Weights of a small transformer language model.
Size: 8 layers, width 384, 6 heads of 64, MLP 1536 tanh GELU, vocabulary 32000, 26.6M parameters.
Architecture: LayerNorm before each block, learned positions, biases, tied embeddings.
Training: 475M tokens, 7241 steps.
Each number is 128 + 24 x the weight over its row's rms, rounded and kept within 0 to 255. Layers, rows and columns count from 0. The size above them is the row's rms in percent of the matrix's.

# layer 4 MLP down (transposed), 1536x384, rms 0.0452, rows 197-265, columns 288-335
size [ 88  79 105  92 104 103 102 105 105  85  93 130  94  96  91 113  94  79  96  97  98 102  89  91 112 108 105 111  99 125  97  82 101  82  84 108 117  83  87 113 122 102  86 108  94 102 101  96  97  89 109  97 101 105 100  88 102  99 100 103 118  87  85 104  89  93 127  88  94]
[[111 133 134  94 112 180 100 115 141 122 150 123 112 131 105  87 143 140 154 102 160 167 136 124 137 120 119 115 104  77 136 136 112 123 115 131 101 116 136  92  98 139 147 113 118 133 129 161]
 [ 97 143 136 118 150 105 123 120 164 156 171 137 142 137 133 201 127 112 118 108 144 128 157 134 113  96 140 111 160 143 101 123 113 141 123  99 128 129 116 131 112  94  88 130 111  94 126 148]
 [125 107 100 152 108 115 171 149 167 161 124 119 141  90 140 130 148 128 122 135 113  96 108 102 168  98  87 126 127 140 129 172 118  91 132 125 145 112 156 148 101 133 143 142  96 107  82 116]
 [110  85  85 104 125 101 161 132 111 139 122 117  96 167 173 132 106 130 119 177 115 111  94 133 136 123 132 116 136 101 121 108 117 142 134 109 128 142 142 157 134 165 100 104  99  88 147 174]
 [110 171 133  94 147 132 151 165 181 119 147 123 136 104 115 110 139 115 156  93 153 145 138 110 152 110 128 116 153 125 125 140  81 102 126 131 103 117 132 149 106 129  78 134 106 110 111 131]
 [142 119 122 152 124 102  94 159 100 100 135  33 113 143 171 117 131 127  90 117 110 150 156 114 142 153 110 157 129 144 128 169 165 122  92 132 108 140 155 108 160 144 145 144 139 130 102 110]
 [125 104 134  77 163 157 121 120 129 133 115 132  85 144 124 165 126 106 126 130 172 165 153 113 145 134 139  98  84 109  87 155  85 126 159  91 148 162  91 126  97 102  94 133 126 145  90 109]
 [ 86 135 159 132  99 147 146 151 147 126 127 138 203 135  52 127 106  98 157 142 123 116 105 121 101 117 111 129 115 147 110 121  88 142  91 118 127 132 146 134 134 121 122 147 143 135  72 186]
 [ 79 112 116 176 132 165 166  91 134 149  79 134 134 149 126 138 136 152 109 153 106 125 123 124 136  88 130 136 143 167 177 115 148 139 146  89 165 116 161 122 160 103 121 179 135 201 133 121]
 [ 98 108 133 154 173 134 139 117 136 152 113 137 165 153 108 156  84 134 133 128 114 142  95 133 135 129 168 173 113 121 113 148 136  99 127 128 182 147 160 107  98 123 140  89 122 139 147 107]
 [107 123 148 146 168 128 177 123  82 154 106 115 131 129  98 139 155  96 134  88 184 138  98 113 127 131  91 125  92 114 146 100 134 122 212  69 151 132 154 114 160 125 165  94 122 188 117 123]
 [147 130 110 140  80 114 111 149 134 128 101 130  76 123 131 116 139 147 128 182 156 131  91 124 130 134 120 135  87 124 129 128 108 128 109  87 135 163 140 123 111 125 134  99 118  82 120 106]
 [ 98 137 107  96 144 138 141 130 132 182 151 125 131 111 100 174 155 134 145 111 151 130 173 142 117 130 113 128 137 166 111 152 120 144 138 112  92 114 108 129 116 171 111 108  85 143 142 144]
 [ 83 118 128 142 113  95 123 116 148 160 141 153 111 146 108 120 150 132 103 131 154 139 101 155  80 147 131 133 116 107  92 123 156 106 138  98 121 102 158 126 155 137 123 134 148 121 182 181]
 [124 161 163 144 147 149 130 188 163 144 148 111 118 111  86 140 107 117 121 152 144 144 116 145 114 120 149 128 163 144 103 104 129 112 160 123 118  90 156 128 114 118 109 114 176 120 115 111]
 [161 110 176 110 139 111 123 148 163 140 114 141 192 106 161 120 144 121 161 167 104 132 125 130 154 144 157 149 163 117 166 106  83  93 111 101 148 131 139 134 104 101 123 151 156 111  88 148]
 [119 197 121 136  95  99 102 158 165 131 132 134 122 135 139 111 139 158  97 139 148  88 116  99 116 130 126 126 132 111 147 122 100 135 113 110 168 138 126 150 139 109 124 132 163 139 114 105]
 [160 135 152 139 170  95 128 194 107 123 149 140 141 136 160 106 145 117 107  99 100 105 120 107 149 136 109 128 147  83 121 128 128 117  51 119  81 161 105  93  98 135 132 164 143 115 131 155]
 [112 155 144 156 102 138  86 100 142 139  75 112 165 106 114 128 133 141 128 173 109  64  97 120 115 163 128 141 162 124 125 152 127 120 187 137  97 146 173 151 103 163 126 117 130 139 116  63]
 [112 150 127 135 110 107 140 129 149  97 114 129  44 124 151 125 145 141 101 103 119 100 111 132 132 150 123 118  81 142 151 169 100 144 124 136 109 136 144  84 171 141 103 120 136 128 111 164]
 [ 80 122 152 118 110 123 148 104 134 153 144 138 106 109 137 130 147 150 140  74 143 167 109 106 117 129 133 140 176 149 135 104  85 102 109 143  99 132 118 176 127  66 117 123 131 129  91 119]
 [144 129  89 134 127 141 122 169 144 109 132 148 118 145 140 147 100 126  96 107 110 120 126   0 120 115 126 112 139 128 114 139 139 111 176 119 137 131 125 127 115 165 107 129 113 112 118 109]
 [124 140 112 111 110 140 118 164 155 101 144 136 143 138 157  99 145  98  96 126 144 174 114 123 141 130 149 110 114 125 141 151  74  94 140 147 121 119  86 137 118 138 120 136  93 131 151 163]
 [113 112 115 143 105 106 124 135 133 125  85  85 143 112 124 122 117 118 140 134 111  82  97 150 118 122 199 117 113 107 153 104 112 160  65 118 125 117 127 127 156  96 167 156 160 144 127 143]
 [158 110 168  95 110 107 125 146 177 127 153 155 102 136 122 135 146 154 112 129 110 101 149 121 109 139 125 109  91 151 102 114 132 125 149  91 115 173  74 110 103 146 146 107 139 104  95 104]
 [123 169 180 108 145 146 175  97  95 168  99  78 123 137 138 111  92 126 143 109 115 151 174 137 125 119 126 141 129 117 149 130 138 107 179 116  91 136 126 155 120 105 129 128 140 118 124 152]
 [126 150 112 138  79 162 116 130  99 116 130 107 113 135 124  96 171 148 137 113  91  82 154 142 161 148 118 134 100 109 105 131 121 132 118 140 123 152 139 113 148 167 121 148  97 166  95 117]
 [132  96 139  96 146 164 111 121 132 147 153 140  52 142 129 161 122 117  96 105 153 130 163 133 126 150 115 135 135 117 128 130 115 174 115  90 132 139 156 145 137 149  90 170 129 140 157 133]
 [128 106 142 138 105 129 169  87 135 153 158 133  79 142  70 102 128 118 125 102 129 199 132 135  91 121 138  82 136 119 107 110  70 119 101 111 142 109 110 157  94 132 122 124 135 144 103 131]
 [138  91 122 105 152 130 125 125 148  78 132 100 168 147 159 120 135 159 108 111 154 100 115 105 126 100 180 144 149 155 145 101 104 104 108  73 111 105 145 124 132 116 145 162 125 142 121 145]
 [172 127 159 121 155 120  99 120 165 165  89 112 136 143 115 100 150 149 111 143 108 158 124 138 164 139 119 188  90 118 184 123 118 117 124 128  83 142 141 162 116 102 126 113  90 148 115 162]
 [120 109 122 134 136 105 138 168 125 114  93  91 111 168 103  91 112  71 124 152 106 127 109  99  93 112 137 109 154  87 124 132 138 134  83 129  88 143 102  92  74 142 138 126  97 142 128 153]
 [112 151 128 143 125 145 135 139 135 156 103 125 135 107 169 109 129 121 140 120 133 159 117 130 189  88 138 138 144 143 116 143 140 119 124 167 168 107 126  81 169 124 132 154 149 122 130 150]
 [176 128  97 123 135 112 108 146 140 128 118 136 150  97 133 151 130 112 100 135 124 126 141 104 143 129 163 115 106 138 152 120 136 112 180 134 119 135 157  95 151 104 112 123 158 121 153 135]
 [144 153 147 102 107 108 102 110 136 169 155  94 130 112 206  92 160 104 109 159 156 143 101 130 115 151 142 135 131 138 107 111 102  92 136 109 137 115 143 132 126 157 142 163 104 151 150 138]
 [126 149 144 137 136 147 171 105 129 155  89 165 102 135 158 120 109 157 163 147  87 177 123  98 122 142 147 146 142 135  93 139 167  99 162 129 124 120 146 124 109 131 157 133 146 133 127  82]
 [123 128 105  94 120 150 116 115 102 114 119 154 128 144 137 128 138 154 157 147 100 104 103 139 106 140 134 139 151 137 118 121 120 105 155  69 101 117 128 126 156  79  97 138 151 115 177 116]
 [160  82 123 105 152 158 124 139 112 130 109 152 133  91 157 151 135 139  88 113  91 123 121 120 125  91 124  90 159 101  94 125 100 128 105 103 126 120 156 119  82 123 130 108 139 121 156 131]
 [142 110 143  90 114 110 152 111 126 161 117 131 133 150 157 118 126  87 129 155 113 119 130 108 160  97 120  98 132 117 161 133  98 157 148 137 157 125 162 132 126 113 123 157 141 138 164 113]
 [170 135 130 116 107 120 168 120 121 130 124 140 158 127 110 128 114 128 183 105 133 126 151 109  88  98 140 117 130 101 121 128 153  92 132  91 109 128 157 148 133 105 152 166 154 139  94 159]
 [100 110 163 114 108 153 133 107 148 119 164 127 134 125 115 104 146 134 133 113 206 113 132 103 126 107 109  94 148 118  94 114 133 105 138 112 124 178 154 116 152 150  63 141 192  82 131 125]
 [122 160 125 111 127 131 166 114 146 132 148 101 100  90 123 118 113 139 115  84 141 101  95 138 144  57 124 126 110 110 109 122  67 143 160 171  98  90 134 129 168 136 103  96 148 143 157 136]
 [172 139 122  91 127 146 107 143 164 151 130 117 137 157 107 147 137 101 106 131 145 151 102 109 154 127 139 123 110 126 132 134 124  94 137 147 121 135 142 151 148 163 151 142 140 135  94 166]
 [133 108 107 153 135 125 122 142 138 107 124 123 121 117 130 146 140 139 134 126 113 135 112 158 123 121 117 123 130  86 139  95 136 132 147 142 139 103 152 119 134 146 134  96 172 116  84 102]
 [ 89 103 122 120 142 162 129 126 164 126 131 120 146 114 144 124  76 142  74  85 107 132 121 117 122 114 140 148 143 178 114 128 164 158 113 135 148 157 132 118 174 132 152 135 138 125  98 121]
 [128 168 123 141 128 119 114 142 133 144 134 109 108 112 119  99 173 143 123 130 102 162 159 113 119 105 154 116 134 116 169 143 115 174 122  97 112  91 135 137 148  97 118 111 160 127 163 139]
 [128 147  92 124 128 165 153 144  96 120 134  82 191 139 114 113 123 126 107 104  99 128  79 121 122 133 116  95 106  87 140 108 130  76 126 149 115  91 103 112 126 142 130 116 139 151 155  91]
 [119 155 132  98  75  93 103  76 102 112 155 155  85 166 105 163 131 105 110 138 158  84 140 117 138 120 109 104 103 215 125 163 111 100 138 135 105 129 156 168 124 125 171 124 143 155 156 134]
 [115  94 136 150 141 150 158 125  86 104 169 119 142 120 100 116 152 120 127 121 152 127 139 129 146 119 173 129 150 156  95 112  65 158 116 131 111 132 113  90 131  65 104 158 116 122  97 142]
 [110 127 122 125 149 102 171 132 127 154 162 145 141 119 134 130 150 159 125 146 138 176 123  82 166 129 128 114 142 160 109 175 125 112 156 105 123 155 149 107 126 170 123 124 173 109 153 174]
 [137  82 172 144 143  98 123 116 145 129 135 120 181 160 169 106 158 120 170 163 132  89  96 139 139  81 173 119 141 116  92 145 186 134  91  97 140 161 101 136  94 154 161 124 155 140 165 145]
 [156 131 141 124 155 132 150 171 164 125 104 164 111 111 150 195 112 157 114 142 164  87 118 129 121 112 138 124 133 131  97 132 152 123 111 144 124 131  98 132 136 157 132 150 144 152 130 131]
 [141 124 108 146  99 135 102 116 132 127 150 157 127 129 110 140 184 135 143 160 121 136 113 157 108 192 107 127 126 146 133 125 123 138 114  90 140 112 109 163 126 126 111 155 171  94 114  89]
 [105 127 103 118  90 136 129 148 171 109 166 105 120 153 110 174  99 100 144 123 152 121 112 117 150 156 143 135 154  94  97 108 117 158 164 112 129 160 126 127 139 111 117 110 142 108 141 195]
 [127  77 113 131 115 175 115 124  87 107 124 131 116 164 128 170 105 130 108 141 160 139 134 134 116 171 119 123 144 170 124  77 130 107 139 145 127 141 102  92  97 151 139 132 118 107 146 100]
 [113  83 113 101 139 141 133 134 138 114 144  98 128 114  98 119 115 108 121 160  96 126 127 155 123 155 137  96 159 147 162 155 124 114 178 149 155 142 116 110 123  90 110 148 121  75 166 108]
 [127 118 134  59 136 104 142 154 126 118 114 158 152 156 151 127 131 130  56 172 140 132 119 115 147 146 129 124 126 103 132 157 117 111 157 139 145  90 132 155 139 115  95  93 156 123 139 130]
 [113 148 121  99 155 127  92 146 154 123 159 144  93 142 109 139 126 127  96 136 127 193  90 135 159  80 174 129 110  99  99 144 137 137 114 125 101 105 143  95 130 147 112  93 123 122 115 137]
 [115 161 150  89 116  99 126 147 134 150 119 110 126 116  98  81 100 180 105  90 120 155 125 140 143 149  82 139 155 125  94 172 135 119 155 159 118 116 161 126 105 111  95 111 156 112 135  89]
 [ 82 100 139  92 119 146 123 162 143 154 144 176 111 133 154 130  96 126  93 128 159 106 135 127 134 153 145 121  99 148 119 125 150 150  81 169 131 100 119 139 164 149 173 132 157 179 138 122]
 [148 111 103 158 139 118  62 124 106 164 104 156 134 133 164  89  81 124 110 148 146 143 144 151 169 156 118 116 150 176 120 132  68  68 189 112 141 140 120 144 130 104 150 131 109 144 125  99]
 [ 86 135 123 112 144 132 133 121 194 122 162  78 134 119 122  99 141 146  90  90 106 141 128 135 157 118 155 132  99 115 127 163 119 167 100 142 195 163 159 148 150 119 123 155 152 176 107 162]
 [168 131 154  98 138 121 113 135 165 111 130 140 105 121 183 103 132 104 109 109  56 150  94 132 106 165 165 153 139 163 140 127 119 103 123 133 149 164 127 133 142  99 160 167 135 179 156 146]
 [122 138 148 132 154 151  86 136 100 125 115 140 134 111 133 139 116 146 118 152  96 155 111 128 115 171 119 103 134 131 130 128 115 114 117 149 123  89 139 139 118 135 141 174 128 120 115 122]
 [111 130 135 120 151 138 114 110 131  91 100 183 117 139  95 126 118 111 139 136 154 102 133 102 153 154 106 155 160 114  94 108 131 175 112 136 129 160 122 139 127 145 108 152 148 122  92  85]
 [100 132 143 111  99 128 122 110 106 106 110 101 114 100  82 120 136 129 129 143 106 102 120 130 163 154 109 164  94 125 140 174 160 115 149 138 128 100 117 100 111 145 120 121 116 109 119  84]
 [ 89 176 109 112 118 125 164  97 147 134 170 144 130 134 183 142  98 152 100 134 117  89 120 142 122 131 130 114 134 127 128 113 111 134 133 144 115 110 112 126 104 137 128 146 111 118  87 119]
 [131 131 139  97 171  92 172 124  68 168 122 123 145 154  96 151 110 143 122  80 163 185 133 111 119 156  99 142  83 101 118 160 114 177 108  99  92 130 152 154  99 134 153 127 114  96 104 123]
 [126 141 130 104  78 135 115 156 110 128 129 130  87 140  96 132 146 134 160 113 106 141 131 165  55 134 136 154 163 131 130 141 123 150 115 119 145 106 111 145 117 135 112 161 118  87 172 148]]
# layer 4 MLP up, 1536x384, rms 0.0546, rows 198-266, columns 288-335
size [ 94  99  94 106 105 107 105 106  90  95 127  91 104  99 119  93  89 103 102 103 149  90  91 105  98 112 107  93 115  99  84  98  85  96 108 104  95  92 111 109  97  85 103 100  95  99  95 106  90  98 100 110 104  98  95  93 100  95 103 107  99  86 106 100  94 116  91  89 100]
[[129  74 136 151 116 156 134  89 130 108 107 100 134 157 131  96 130 112 148 122  91 113 120 124 165 103 163 144 113 114 122 119 128  89 131 147 141 125 158 129  87 130 119 107 133 128 145 145]
 [147 117  90 152 144 136 133 141 158 129 102 155 112 126 129 121 152 141 168 129 153 104 159 131 138 149 104 123 156 119 127 105  97 114 120 191 142  92 128 108  80 139 144 120 141 119 155 109]
 [139 119 149 164 151 118 133 145 119 132 114 155 119 112 160 165  96 151 131 123 107 118 151 135 124 139 155 133 163 155 182 140 139 127 120 143 169 126 135 167 155 111 104  95 134 129 138  86]
 [ 94 113 111 152 192 173 145 128  79 137 137 141 126 121 121 118  98 139 123 127 143 129 135 148 138 110 149 120 162 135 144 122 108 146 125  88 119 104 151 130 150 155 110 132 156 101 135 130]
 [117 168 124  97 100 134 114 133 124 113 137 148 144  72 129 170 128 119 176 143 151  73 108 143 158 127 159 124 137 159 116 154 111 119 156 127 180 132  92  96 144 125 109 117  63 163 174 111]
 [103 111 143 150 157  96 137 104 106 122 126 123 102 112 129 128  97 175 157 107 152 124 155 138 162 154 154 161 130 151 141 116 116 133 168 171 132 139 124 143 121 162 142 102 155 124 141 131]
 [ 74 128  96 123 159 121 119 105 126 108  75 100 124 210 123 124  73 118 145 156 177 108 144 137 142 118 158 152 104 142 114 144  86 128 134 123 135 124 129  99 117 128 111 117 158 113 110 127]
 [122  90 148 124 152 148 109 123 122 128 158 132 160 164 116 147 135 106 139 114 145 122 141 122 116  94 169 101 115 116 158 113 149 102 144 110 147 141 161 144 116 117 112 126 100  98 159 144]
 [149 147 150 110 149 133 145 126 102 121 141 123 107 126 150 169 110 114  87 109 176 121 105 118 138 105 112 101 130 183 132 140 115 167 147 131  85 148 138 152 121 149 119 102 130 130 122 125]
 [114  68 120 123 144 139 121 113 133 123 145 153 142  64  89 146 115 125 120 142 137 137 139 128  81 113 149 113 140 110 117  98 125 122 113 141  91 112 158 111 108 127 106 149  99  54 140 133]
 [124  95 107 162 160 113  92 110  70 120 117 150 121 124 147 125 120 103 151 133 131 123 131 140 185 140 107 127 106  69 168 154 126 138 170 148 176 138 107 140 124 127 139 106 161  90 122  99]
 [100 122 121 122  56 107  94 140 129 109 120 140 121 130 133 129 139 167 123 135 125 130 119 136 116 131 118  90 128 163 138 118 117  67 132 152 156 129 132 139 123 137 109 137 124  96 183 120]
 [134 101 109 120  95 107 112 101 136  87 138 125  85 131 110 180 128 115 141 135 126  97 145 133 143 157 147 153 116 124 145 138 131  87 153 153 152  86  83 125 113 139 118 116 101 104 120  92]
 [139 110 130 155 125 120  93 120 135 100 124 146 156 132 150 122 125 130 140  89 115 155 138 127 123 176 135 166 113  99 156 128 115 117 116  93 132 123  81 136 114 116  97  90  90 122  94 121]
 [130  85 123 137 112 147 103 139 106 105 151 141 129 129 141 171  86 153 153  97 118 132 144 146 107 122 173 126 160 110 136 130 152 127 106 158  93 142  95 118 127 128 109 138 110 132 140 111]
 [126 100 128 118 114 107 152 101 137 118  86 103 158 124 166 167 149 137 174 126  99 100 148 127 158 133 173 116 143 114 140 118 111 110 126 184 114 107  88  87 119 133 138  96 105 164 165 116]
 [134 138 116 102 121 119 119 117 121 155 137 106 125 143 113 146 139  83 173 132 126 112 116 124 159 128 117 158 141  96 112 103 121  99 182 121 115 127  81 129  77 129  73  97 165 120 135 103]
 [155 102  94 163 121 171 133 128 149 106 113 149  94 130 125 122 132 152 150 127 169 121 122 142 123 121 112 103 128 164 148 153 143  86 138 145 136 123 118  74 104 144 128 114 133 159 143 122]
 [112  86 126  74 136 103 132 108 102 100  71 153 115 130 150 117 140 182 129 125 105 122 119 157 116 143 124 132 152 145 161 111 129 145  99 138 137 115  82 125 115 156 105  98 145 155 142 156]
 [110 127  80 125 126 134 153  87 141 142 100 115 116 148 116 159  88 126 178 122  66 116 139 119 118 155 128 164 169 118 146 145  93  94 120 148 152 109  65 117 100 160 126 127 157 157 170 154]
 [162 133  73 127 169 105 151 145 120 133 157 178 112 102 175 162 107 101 122 116 129 115 175 109 146 141 137 117 148 128 148 129 110  98 180 147 148  67 136 101 103 148 119 129 144 108 150 121]
 [118 123 117 133 113 104 151  90  91 125 139 180 103 156 143 161 119 127 143 116 114 120 132 125 118 164 135 151 146 160 137  99 151 112 136 123 179 144 139 117 145 140 144 112 132 132 146  91]
 [144 120 137 173 188 133 111 122 120 148 153 125 143  68 159 148  57 135 144 121 146 182 124 126 108 151 113 121 101 126 102 112 121  98 167 120 101 108 158 108 102 114 122 113 126 100 173 152]
 [125 106  79 118 112 106 136 118 126 117 131 118 135 110 116 145 145 123 123 145 117  65 153 130 118 138 169 116 123 112 170 161  94 152 132 139 155  67  98 138 110 128  53 124 143 116 164 139]
 [130 109 103 134 125 138 100 139 185  92 131 138 113 130 129 115 133 104 128 174 136 122  90 158 110 132 142 118 144 122 119 127 141 131  93 134 139  94 148 108 125 167 145 134 122 143 121 143]
 [101 131 105 115 118 115 158 106  95 127 125 134 124 130 132 134 134 123 142 129 141 131 179 149  76 116 156 167 110 102 132 108 143 105 152 113  99 120  76  61 119 122 124 142 125 142  89 125]
 [149 118  83 131 124 140 141  83 101 142 134 142 115 108 170 100 118 129 125 153 119 130 135 127 156 167 149 148 104 132 152 103 117 133 162 167 121 110  97 176 143 107 127 129 127 138 141 119]
 [ 84 103 115 126 125  99 107 122 137 148 108 102 109 126 146 154 147 120 134 134  63  77 120 139 143 160 150 114 143 155 197 135 159 171 147 123 137 135 110 143 153 123 117 144 139 193 182 113]
 [114 135 133 131 128 102 133 127 119  82 104 161  94 141 130 120 125 117 164 156 107  81 180 143 137 110 101 111 174 109 122 163  81 124 109 122 146 127 125 142 112 113 144 142 136 170 154  91]
 [103 124 132 134 136 119  95 118  91 133 133 176 151  92 164 116 100 157 157 129 115 130 180 139 128 149 102 136 148 116 158 125 124 105 124 132 134 149 169 168 140 108 154 162 119 129  99 106]
 [129 136 128 109 124 110 113 143  99 130 160 124 120  90 125 129  99 121 122 120 138 131 124 127 170 128 112 159 136 123 122 130  97 114 116 162 108 140 144 138  95 141 118 110 121  99 119 124]
 [ 91 139 105 159 126 146 157 132 129 113 139 105 107  73 131 130 115  81 144 141 123 129 134 136 121 143 146 148 107 121 112 127  90  85 137 153 133 121 107 117 115 127 122 127 127 133 143 141]
 [100 125 134 135 151  86 157  96 142  67 146 109 166 125 115 128 137 120 168 183 137 128 169 149 129 128 182 125  96 122 138 119 127 110 120 130  66  95 129 139 119  95 134 117 127 118  81 113]
 [105 124 108 152 158 134  98  86 139 124 103 129 150 146 123 164 115 199 148 192 167  84 159 137 126 125 121 126  96 142 139 173 124 151 123 159  93  92 110 113 103 125 114 131 100 128 138 131]
 [121 149 108 101 126 125 161 137 132  96 133 108 126 149 163 117  96 135 155 126 113  87 113 131 145 115 133 109 133 101 160 110  74 120 137 158 157 154  99  96 133 139 121 141 118 110 127 149]
 [124 141 131 142 152  97 110 123 149 101 160 153 114 147 145 158 134 103 165 169 115 135 144 117 140 115 112 142 153 144  96 144 119 104 124 119 131 139 124 175 100 120 137 138 105 154 105 120]
 [135  99 131 124 166 114 105 111 131 110 121 146 119 139 143 135 121 130 143 138 137 134 139 129 155 131 139 120 119 145 177  93  95  93 126 154 138 158 103 148 120 128 120 112 134 160 170 130]
 [112 178 121 119 153 159 115 110 143 157 129 106 105 124 169 145  84 143 123 196 158  74 134 130 161 143 145 132 135 144 120  87 144  99 174 135  93  98 134 147 126 116 122 114 147 131 107  93]
 [ 84 136 125 104 103 111 100  91 172 126 113 130  99 125 122  84 126 121 117 155 140 169 161 120 131 136 128 114 122 123 141 101 137 103 142 137 165 137 135 145 141 121 134 131 125 132 118 131]
 [156 139  94 155 131 113 110 133 112 152  75 119 127 148 159 136 115 108 138 139  54 141 121 148 134 137 150 168 138 119 154 131 109 156 115 124 164  84  86 122  97 106 164 130  85 143 119 132]
 [118 155 111 164 137 134 114 151 123 128  93 104 111 107 142 174 108 110 149 146 100 133 124 131 115 147 150 150 149 130 132 166 141 150 133 168 132 139 159 112 130 147 134 114 147 139 172 143]
 [118 126 149 173 146 131 124 141 106 140 131 108 124 166 167 132 127 164 119 118  73 128 142 140  91  84 158 136 140 116 126  75 128 163  95 119  94 105 127 132 152 127 124  82 137 113 135 108]
 [104 156  96 106 158 166 139  67 104 135 151 171  89 114 128 112 154 129 122 120 120 132 119 120 123 148 175  88 115 103 138 131 107 110 180 157  84  88  88 131 101 154 127 118 120 113  79 140]
 [ 93 107 114 161 181  99 120 116 115 135 145 188  97 130 107 134 150 125 114 136  93 146 115 121 118 172 128 135 163  86 128  95 124 130 136 154 142  81 138 136  97 136 125 142 134 129 184 112]
 [113 132 134 128 116 160 129 113 139 116  79 113 121 167 133 151  81 106 119 159  96 121  83 141 157 139 125 148 156 170  95 147 119 111 152 162 147 132 116 148  86 154 122 114 114  66 139 142]
 [138 122 125 125 124 169 123 116 110 134 135 131 137  88 108 125 125  94 112 128 129 154  99 131  93 169 125 115 106 150  99 120  94 102 171 127 142 105 135 157 113 120 167 137 124 125 152 138]
 [135 111 141 110 138  94 130 119  97 135 146 120 128 113 139  91 126 149 101 115 113 109 160 130 132 118 155 129  93 126 148 138 122 127 132 123 112 111 111 178 119  88  99 111 135 113 138 138]
 [155  79 123 164  78 131 133 112 149 144 128 107 113 105 117 155 100 153 129 113 153 118 161 137 159 153 165 151 113 189 161 100 135  81 134 112 127  99  90 139  93 114 125 118 148 161 162 132]
 [123  70  90 123 143 106 133 142 130  88 113 145 127 137 137 168 120 117 174 119 140 118 156 110 135 133 157 124 158  87 143 138  87 116 172 135 110 109 122 129 101 138 129 127  98 156 117 110]
 [147 142 114 105 114 156 110 139 107 131 137 157  67 120 123  71 106 160 109 106 123 140 138 135 178 179 121 142 145 152 118 134  97 109 134 127 111  99 113  97 139 128 104 124 110 104  97  90]
 [ 88  93 110 100 130 119 134 106 122 141 138 126 149 154 111  97 106 118 151 118 123 131 182 130 138 120 129 120 132  96  99 177 122 134 161 101 134 155 141  86 138  86 118 145 127  80 126 124]
 [132 158 117  91 200 122 141 110 145 132 109 121 115 110  93 153 102 133 150 163 129 108 114 147  96 119 142 132 136 152 175 117 115 101 110 163 165 132 101 171 120 129 126  97  76 114 163 138]
 [141 118 149 169 125 137 144 116 105 139 142 179 102 176 168 114 123 140 109 142 150 121 148 136 111 128 189 123 123 156 177 134 115 121 107 127 148 128  80 119 114 143 142 123 110 152 143 178]
 [112 157 163  96 163 124 135 164 156 142 142 159 141 125 150 130 137 155 143 121 117 115 135 123 140 131 112 125 150 132 109 147 114 117 134 148 182 125 146 117 145 113 124 121 132 166 129 151]
 [136 121 124 175  87 104 122 110 135 148  94 100 116 119 126 135 119 134 119 114 155 110 136 119 147 143 150 148 108 123 124 105 129 142 100 137 154 126 140  90  92 130 158 108 114 122  92 134]
 [110 114 116 172 121 151 133 111 141 123 112 118 167  97 154 178 151 115 188 141 129 154 149 133 121 155 164 145 148 120 130 137 124 113 123 110 117 128 132 120  99 157 115  93 139 139 135 126]
 [114  96 103 127 116 113 112 137 103 135 127 153 116 107 107 150 100 121 130 109  96 146 132 130 179 117 139 107 136 128 148 149 153  96 136 122 134 107 131 112  98 124 125  65 129 160 203 132]
 [139  86  66 142 183 173 128 129 104 125 113 144 112 147 172 168 139  97 136 155 101 131 119 127 101 180 170 146 140  97 129 100 122 148 147 119 207 112 103 168  99 165 113 172 131 125 121 106]
 [120 153 126 118  96 114  80 140 146 132 134  97 157 134 140 154 112 117 131 173 108  86 125 136 134 142 107 138 131 119 131 130 133  71 130 136 126 128 107 111 118 128 111  73  99 157 116 131]
 [127 129 141  94 174 118 142  87 139 101 138 155 128 101 143 129 129 159 114 144 156  95 154 133 116 128 114 112 156 144 141 173 129  93  92 143 155 105 104 127  86 121 121  63 104 129 138 124]
 [139 127 145  84 129 105 151 136 129 116 107 106  84 132 159 126 100 143 114 145 117 102 101 160 128 107 164 114 141 184 122 156 100 156 100  93 157 130 103 174 142 113 105  94 141 123 112 156]
 [110 139 109 197 180 128 124 136 145  78 131 129 107  98 125 132 127 139 126 139 133 130 172 145  94  80 121 181 111 102 100 119  97 122 141 122 102  98 146 109 141 124  98 129 121 103 150 125]
 [104 130 109 113 129 167 148 113  89 141 162  95 185 109 114  96 117 135 143 170  61 127 119 148 112 176 126 106 127 153 126 145 114  70 147 154 114 112 149 141 128  96 123 146 108 152 145 128]
 [122 152  92 118 121 109 110 110  89  78 128 134 118 154 100 107 130  75 129 111 113 103 176 116 136 166 184 126 131  89 164 166  85 131 133 155 106 121 107 142  87 119  97 126 148  96  57 131]
 [118 149 121 151 105 105 135 118 104 148 115 150 129 128 134 108  93 147 135 104  99 147 125 117 123 132 132 108 138 152 139 155 123 121 109 140 147 111 118 115 120  75 104  99 129 145 117 124]
 [134  74 104 124 132 107 138 119 111  78 118 137 104 137 121 114 161 150 115 120 158  56 139 125 168 106 128 112 168 112 146 125  87 145 128 166 167  98 117 109 168 142 119 130 133 145 154 164]
 [117 104 145 162 132 156 130 123  77 102 129 148 109 141 102 164 120 133 161 130 159 125 133 143 152 135 120 154 164 138 156 146 126 106 127 145 145  95 121 134 143 116 157 126 155 107 170  69]
 [121  86 145 201 145 106 136  84 151 137 131 124 131 151 157 111 124 146 144 131  98 121 137 146 179 150 115 120 131 144 112 119 142 107 164 114 104 118 140 150 116 134  82 102 124 148 154 129]
 [108 144  92 142 131 121 101 137 144  69 144 122 113 118 189 136 103 163 116 140 100 133 136 139 134 143 154 145 112 125 118 122 132  51 104 122 120 137 139 139 106 153 119 105 119 105 127  97]]